Weights of a small transformer language model.
Size: width 192, 6 heads of 32 (1 for keys and values), MLP 512 GeGLU, 5.93M parameters.
Training: a variant of SOAP for these matrices, 154M tokens, 4685 steps.
Each number is 200 + 40 x the weight over its row's rms, rounded and kept within 0 to 999. Layers, rows and columns count from 0. The size before them is the row's rms in percent of the matrix's.

# layer 3 MLP down (transposed), 512x192, rms 0.0572, rows 155-177, columns 0-47
099,196,217,178,212,270,261,170,207,231,219,203,151,227,231,168,78,151,275,217,278,245,144,272,199,131,183,242,123,139,126,173,287,243,140,277,227,272,216,212,258,242,196,235,180,173,212,182,158
094,191,196,226,255,223,148,261,117,168,187,232,178,171,166,107,264,263,220,185,224,193,122,169,192,179,147,157,214,256,174,190,159,268,274,262,195,205,176,168,196,163,147,117,229,196,193,217,173
098,196,223,123,210,166,223,263,191,233,203,273,189,168,215,253,210,206,168,277,166,190,192,161,212,174,258,168,225,191,259,190,179,182,220,146,222,231,210,174,148,154,232,165,210,235,144,252,177
098,226,196,237,184,297,201,190,262,273,156,211,248,148,193,222,235,172,196,242,224,200,177,199,179,165,284,229,265,211,158,156,179,217,206,272,159,229,147,213,201,244,170,180,194,243,229,161,134
098,178,202,163,190,146,215,252,220,178,174,145,194,217,166,197,169,237,200,187,195,227,240,217,129,225,168,211,107,272,174,200,172,125,129,209,226,205,232,305,262,142,189,94,264,180,205,207,227
105,246,167,274,187,235,262,213,232,279,203,199,237,174,199,152,223,183,198,171,263,246,165,192,180,248,257,237,193,158,194,166,201,240,169,164,202,116,251,213,211,230,171,213,261,163,163,231,136
096,128,180,202,254,241,226,263,196,233,277,184,182,172,238,222,283,154,142,172,230,131,178,219,172,184,174,250,153,204,172,165,141,142,197,188,171,213,179,210,202,210,148,246,264,219,149,230,225
099,197,239,182,250,107,198,154,257,189,259,183,214,234,214,140,184,236,151,187,215,239,220,279,149,215,181,162,215,219,256,245,183,238,228,131,167,107,192,169,189,187,231,131,241,228,156,268,273
098,196,197,150,265,160,173,198,133,267,211,186,204,229,201,239,162,115,215,148,164,255,169,154,182,145,287,178,194,147,170,202,199,194,139,194,227,163,188,139,269,235,229,262,231,229,132,183,150
097,220,188,181,257,154,191,204,228,164,210,201,141,271,164,187,150,242,204,191,202,174,171,157,155,205,130,110,204,213,205,189,240,177,175,203,183,207,122,238,285,156,152,196,225,186,155,239,229
104,239,237,179,175,214,268,179,228,160,153,201,213,233,230,192,246,185,127,259,201,206,197,161,195,216,254,215,216,184,254,207,227,234,214,152,205,110,139,181,204,180,134,158,235,158,275,111,300
105,188,174,237,148,185,210,221,218,217,183,160,191,146,254,274,255,210,226,280,167,286,166,215,117,197,247,181,153,150,178,191,213,160,187,198,192,201,235,140,231,177,190,216,195,197,212,166,188
108,238,226,168,169,192,183,170,229,253,232,179,223,179,183,246,256,247,100,210,210,204,192,212,276,234,131,167,223,156,196,205,246,226,192,167,233,146,209,194,157,242,171,167,206,183,161,205,189
092,182,173,228,288,153,254,217,173,202,207,170,200,128,186,227,173,208,256,145,146,164,153,203,221,200,186,248,173,182,287,283,142,162,198,158,206,142,244,210,179,175,220,147,154,119,155,237,204
107,172,134,140,234,171,201,236,159,144,220,221,259,241,245,201,240,172,284,198,174,207,197,202,199,158,199,209,207,191,187,214,268,159,205,223,207,229,258,172,197,218,185,216,113,203,185,161,193
102,136,151,201,163,177,275,212,189,149,205,222,236,201,198,202,224,285,185,213,186,292,232,203,190,145,215,205,158,219,232,197,264,279,209,139,187,226,179,251,212,226,167,178,193,153,174,170,270
096,225,243,195,248,255,168,244,257,109,218,210,222,158,170,179,258,171,240,219,176,134,184,161,221,260,205,167,200,212,160,214,123,232,258,227,217,173,193,208,117,164,196,209,208,236,231,157,219
097,201,217,228,286,203,165,150,197,173,186,206,217,244,210,217,188,261,163,140,170,201,170,243,232,213,186,222,165,169,176,198,180,166,199,175,218,176,190,171,183,180,211,185,266,226,180,173,209
104,206,245,126,208,126,164,183,164,192,138,188,98,177,288,189,140,182,161,202,214,226,165,166,258,250,164,159,208,209,232,173,230,230,148,236,212,133,172,195,130,180,224,160,156,232,165,158,169
100,208,84,296,214,187,225,239,179,203,163,237,216,228,189,221,98,157,125,151,211,214,190,186,186,198,195,237,129,212,144,154,223,133,208,278,123,197,198,229,205,139,115,227,206,171,159,227,210
099,126,176,167,229,139,249,223,253,222,234,207,231,189,183,195,270,220,145,157,159,218,197,204,264,272,183,238,224,113,190,168,188,228,224,240,195,241,157,232,114,214,172,243,222,172,209,114,230
100,164,204,208,139,204,246,180,177,156,209,175,191,264,133,136,193,214,187,228,227,139,256,223,191,190,246,177,239,194,150,164,201,148,238,195,227,145,144,152,187,124,226,165,222,187,171,244,228
098,190,144,157,190,223,169,191,257,242,261,217,192,218,212,207,185,214,180,228,200,179,186,215,139,252,173,141,149,243,238,170,99,240,173,235,240,198,181,171,213,177,232,214,154,251,195,214,295
# layer 3 MLP gate, 512x192, rms 0.0589, rows 156-178, columns 0-47
099,225,157,243,204,221,221,153,180,178,205,204,175,245,157,242,179,107,205,218,264,176,165,227,234,223,125,220,224,262,214,191,217,201,195,223,269,187,216,263,158,200,164,173,189,249,227,205,222
102,273,215,217,203,235,196,170,227,213,192,176,186,181,274,174,235,178,154,159,115,232,251,213,201,203,244,157,221,190,218,198,176,173,200,143,201,192,147,182,194,216,105,252,199,286,283,276,270
108,169,162,227,197,169,212,176,188,268,208,122,166,224,192,193,104,169,204,180,224,240,224,228,180,172,196,191,155,128,165,182,201,159,268,250,263,166,186,196,178,182,217,229,178,118,216,232,247
100,244,225,222,218,199,247,193,206,170,207,197,206,222,244,252,147,175,194,180,163,156,169,214,252,141,162,208,222,193,193,161,231,155,159,233,231,186,194,207,236,174,185,265,135,218,195,184,212
099,90,149,231,169,207,211,278,195,159,236,224,269,260,271,215,209,164,176,174,169,296,239,262,178,174,203,210,170,285,205,198,221,140,202,227,209,315,203,205,186,232,144,225,210,222,201,208,175
093,190,240,215,140,173,169,228,187,174,214,207,208,157,231,204,189,147,190,207,260,249,223,228,257,178,265,83,250,226,180,123,208,239,191,166,213,194,230,238,155,185,235,122,150,216,217,128,200
093,173,204,182,306,99,208,204,292,259,236,183,172,220,181,214,192,215,202,176,179,227,229,203,189,167,150,167,199,201,207,173,201,235,224,148,139,169,221,253,111,154,236,143,183,172,189,247,209
094,114,252,163,237,163,211,186,173,158,152,176,196,232,217,222,192,169,208,165,248,157,267,213,205,231,180,168,221,162,243,246,253,207,144,187,210,193,209,254,172,245,249,210,169,164,260,162,185
102,186,114,161,182,184,216,205,188,205,131,157,247,207,228,213,254,190,174,237,242,158,141,137,202,228,235,261,163,289,200,149,259,212,134,139,207,237,164,189,177,239,117,171,212,206,224,209,193
101,258,172,206,174,206,160,217,249,232,227,226,200,95,143,183,149,237,254,260,229,183,166,214,159,222,197,246,258,204,171,212,213,221,235,222,228,181,131,174,253,197,210,211,205,175,181,202,206
107,201,166,198,182,239,233,260,242,229,218,225,135,212,221,211,201,193,275,219,247,197,142,210,206,123,146,117,255,206,192,276,179,177,174,224,235,183,203,178,220,234,196,207,177,211,223,160,211
109,166,216,230,231,214,148,189,78,248,199,210,208,182,203,164,249,127,165,194,154,282,205,131,181,198,205,163,224,236,218,229,210,209,147,141,196,222,218,225,232,227,153,266,239,246,202,212,210
092,210,189,225,159,163,220,228,134,303,239,153,194,171,195,252,180,208,199,127,129,284,170,205,203,207,231,251,163,182,200,145,192,243,186,175,153,253,185,163,210,226,194,187,224,187,232,188,180
108,228,195,195,228,239,148,233,156,172,214,193,154,169,187,121,215,191,164,212,147,124,219,176,212,241,224,181,169,213,176,202,197,264,131,232,247,174,165,197,208,231,287,186,228,125,107,184,234
110,202,262,235,219,179,203,251,209,115,197,211,221,183,225,256,212,254,273,278,203,236,146,215,154,166,203,193,204,211,175,218,206,190,193,165,157,229,263,145,154,331,197,238,241,232,228,175,159
093,195,227,137,253,256,289,192,210,157,148,143,208,190,235,205,182,188,227,182,108,170,211,208,214,114,287,217,138,244,265,144,144,244,222,207,206,148,294,183,180,200,230,229,234,187,213,203,193
096,172,233,231,159,193,179,207,140,196,207,183,156,188,149,181,255,169,153,272,258,129,146,171,204,203,264,177,126,189,164,182,153,200,214,330,200,184,201,179,258,128,173,147,226,214,254,200,227
105,282,198,279,143,115,181,254,201,127,187,158,228,201,160,259,208,209,212,189,204,225,216,209,180,232,199,175,205,199,269,262,186,195,200,215,234,174,274,144,187,172,209,175,231,158,270,251,229
103,168,207,251,186,193,220,263,159,173,119,213,250,220,179,247,250,201,189,192,232,249,218,205,151,128,125,277,194,200,151,189,288,163,190,244,238,216,247,150,177,299,184,179,205,240,240,160,205
093,255,179,250,211,193,136,177,180,148,175,167,161,276,168,144,212,176,233,199,164,194,230,271,150,169,197,151,192,188,164,253,262,187,229,238,147,205,260,208,208,246,167,168,176,149,250,261,230
094,183,165,228,208,210,278,216,184,158,188,225,205,220,169,188,203,228,247,251,171,194,182,224,211,187,229,144,162,125,250,204,234,214,251,184,245,160,188,202,234,139,219,236,193,186,173,203,239
097,148,215,177,246,200,154,190,218,194,202,198,232,205,217,246,303,260,218,186,201,234,192,243,147,193,273,213,158,164,270,159,147,223,235,204,264,173,187,212,218,220,124,211,164,156,250,214,245
108,183,244,215,189,242,158,276,231,218,182,206,194,215,237,188,205,218,185,251,223,129,229,158,249,214,123,213,84,192,194,231,187,202,169,281,155,194,186,239,218,261,220,186,220,120,136,143,247
# layer 3 MLP up, 512x192, rms 0.0553, rows 156-177, columns 0-47
099,196,238,261,143,192,182,236,288,194,203,175,189,175,255,274,160,260,251,223,131,231,200,269,174,151,132,138,140,185,197,220,148,230,206,210,200,177,254,182,203,131,246,204,219,149,188,212,183
099,139,221,142,236,184,258,256,189,267,181,204,164,221,265,189,211,172,128,191,176,179,236,165,205,205,236,155,194,180,192,255,115,168,216,166,191,225,180,219,159,213,135,191,209,281,247,234,210
102,188,151,299,199,190,194,191,179,222,242,226,244,196,197,201,127,223,247,239,304,190,194,204,158,182,198,179,210,161,151,176,165,196,266,199,266,184,179,190,139,165,204,175,183,129,252,256,189
104,216,185,196,284,175,227,122,169,264,199,187,222,210,206,183,246,207,197,171,179,132,164,179,173,250,156,167,230,162,242,147,172,204,281,214,260,197,162,204,188,138,180,176,215,92,160,182,188
104,147,232,189,151,230,235,265,181,194,175,266,275,219,149,167,205,142,162,218,228,214,208,193,230,234,146,216,199,190,279,199,299,244,163,181,186,122,231,261,212,255,197,230,253,167,198,231,141
097,182,241,232,210,127,207,190,242,171,238,240,130,222,204,140,221,191,213,188,255,202,263,175,210,211,223,173,223,182,144,173,302,157,244,136,199,259,215,220,243,195,208,274,152,244,232,209,231
093,226,315,154,120,173,252,236,156,240,166,216,200,114,113,219,148,202,183,207,230,197,153,237,204,213,209,268,225,183,169,178,149,163,196,208,239,163,165,182,259,216,177,247,179,218,242,169,217
097,122,120,253,172,160,266,254,171,197,190,249,251,199,146,244,295,170,200,164,124,94,134,197,221,175,256,196,221,222,184,133,271,198,232,199,187,141,210,112,119,213,166,225,229,149,231,182,170
095,247,255,200,192,185,220,202,206,219,236,264,156,176,203,136,174,191,226,180,172,256,255,239,148,147,172,50,171,178,179,260,257,193,205,229,221,167,190,261,230,187,191,177,159,175,217,169,178
101,237,192,280,196,211,235,197,223,180,185,245,184,193,229,124,181,223,181,246,236,199,218,170,121,191,172,198,205,301,242,151,263,198,153,218,191,183,173,221,182,171,142,235,179,167,201,230,187
107,218,237,170,245,160,228,239,145,198,182,246,215,172,172,242,225,228,209,178,183,226,212,212,186,182,207,168,186,118,217,132,184,167,175,238,224,158,160,250,217,158,180,207,255,126,236,264,159
100,244,215,242,169,270,98,187,134,250,198,205,247,133,220,205,283,217,138,175,211,229,174,200,241,212,143,203,178,194,170,255,187,265,173,174,189,168,200,121,157,145,148,218,199,245,177,208,207
094,203,162,238,151,144,184,216,166,254,225,168,177,183,184,187,203,201,185,104,162,276,89,241,261,222,178,263,240,164,202,117,168,221,178,247,175,175,172,189,215,240,167,172,238,163,270,232,175
110,231,185,199,208,183,242,185,211,202,200,267,214,184,227,157,229,205,317,215,123,251,284,248,236,108,203,191,188,211,232,152,272,153,167,229,174,128,291,178,94,130,131,182,132,135,214,203,224
103,194,181,179,165,225,170,186,148,194,294,187,249,197,185,138,203,201,235,165,227,125,237,159,252,257,115,216,190,216,189,156,237,262,130,165,209,206,230,218,158,143,189,180,198,173,269,217,189
095,198,260,113,157,149,259,194,211,179,163,218,205,206,177,264,198,184,149,167,231,291,259,177,229,96,171,165,221,226,195,239,180,214,216,194,222,216,169,201,194,211,139,263,144,224,163,186,196
093,201,174,143,176,166,199,240,150,189,208,204,113,171,227,208,249,179,179,262,272,202,186,192,234,201,242,182,126,231,266,268,247,207,191,216,183,214,214,168,188,230,144,226,298,190,239,117,259
098,262,270,248,200,130,220,226,226,145,191,263,174,150,164,277,180,198,151,165,170,188,304,208,192,248,144,179,177,221,249,230,216,225,194,229,256,195,241,257,208,192,192,191,216,104,185,161,216
111,195,198,162,187,211,330,140,229,176,158,200,203,138,199,194,125,192,170,151,170,203,207,203,149,206,233,237,162,223,217,263,219,242,179,203,157,170,135,209,190,123,230,248,218,201,237,213,204
095,234,215,229,136,268,146,216,283,192,173,177,152,172,226,237,87,200,267,257,175,237,248,220,199,180,180,234,191,238,179,264,156,174,165,259,213,221,178,208,202,185,201,252,217,216,253,203,158
099,218,153,175,263,198,234,172,243,205,204,188,210,235,140,197,231,173,166,205,167,229,166,205,234,228,178,247,118,223,258,175,205,107,213,176,196,166,209,187,259,264,181,216,306,226,212,197,166
094,246,163,206,166,216,184,178,182,151,258,230,225,260,220,208,222,160,154,231,200,109,203,176,206,207,188,227,168,185,289,168,165,217,197,200,192,164,201,212,143,189,211,210,234,223,200,219,244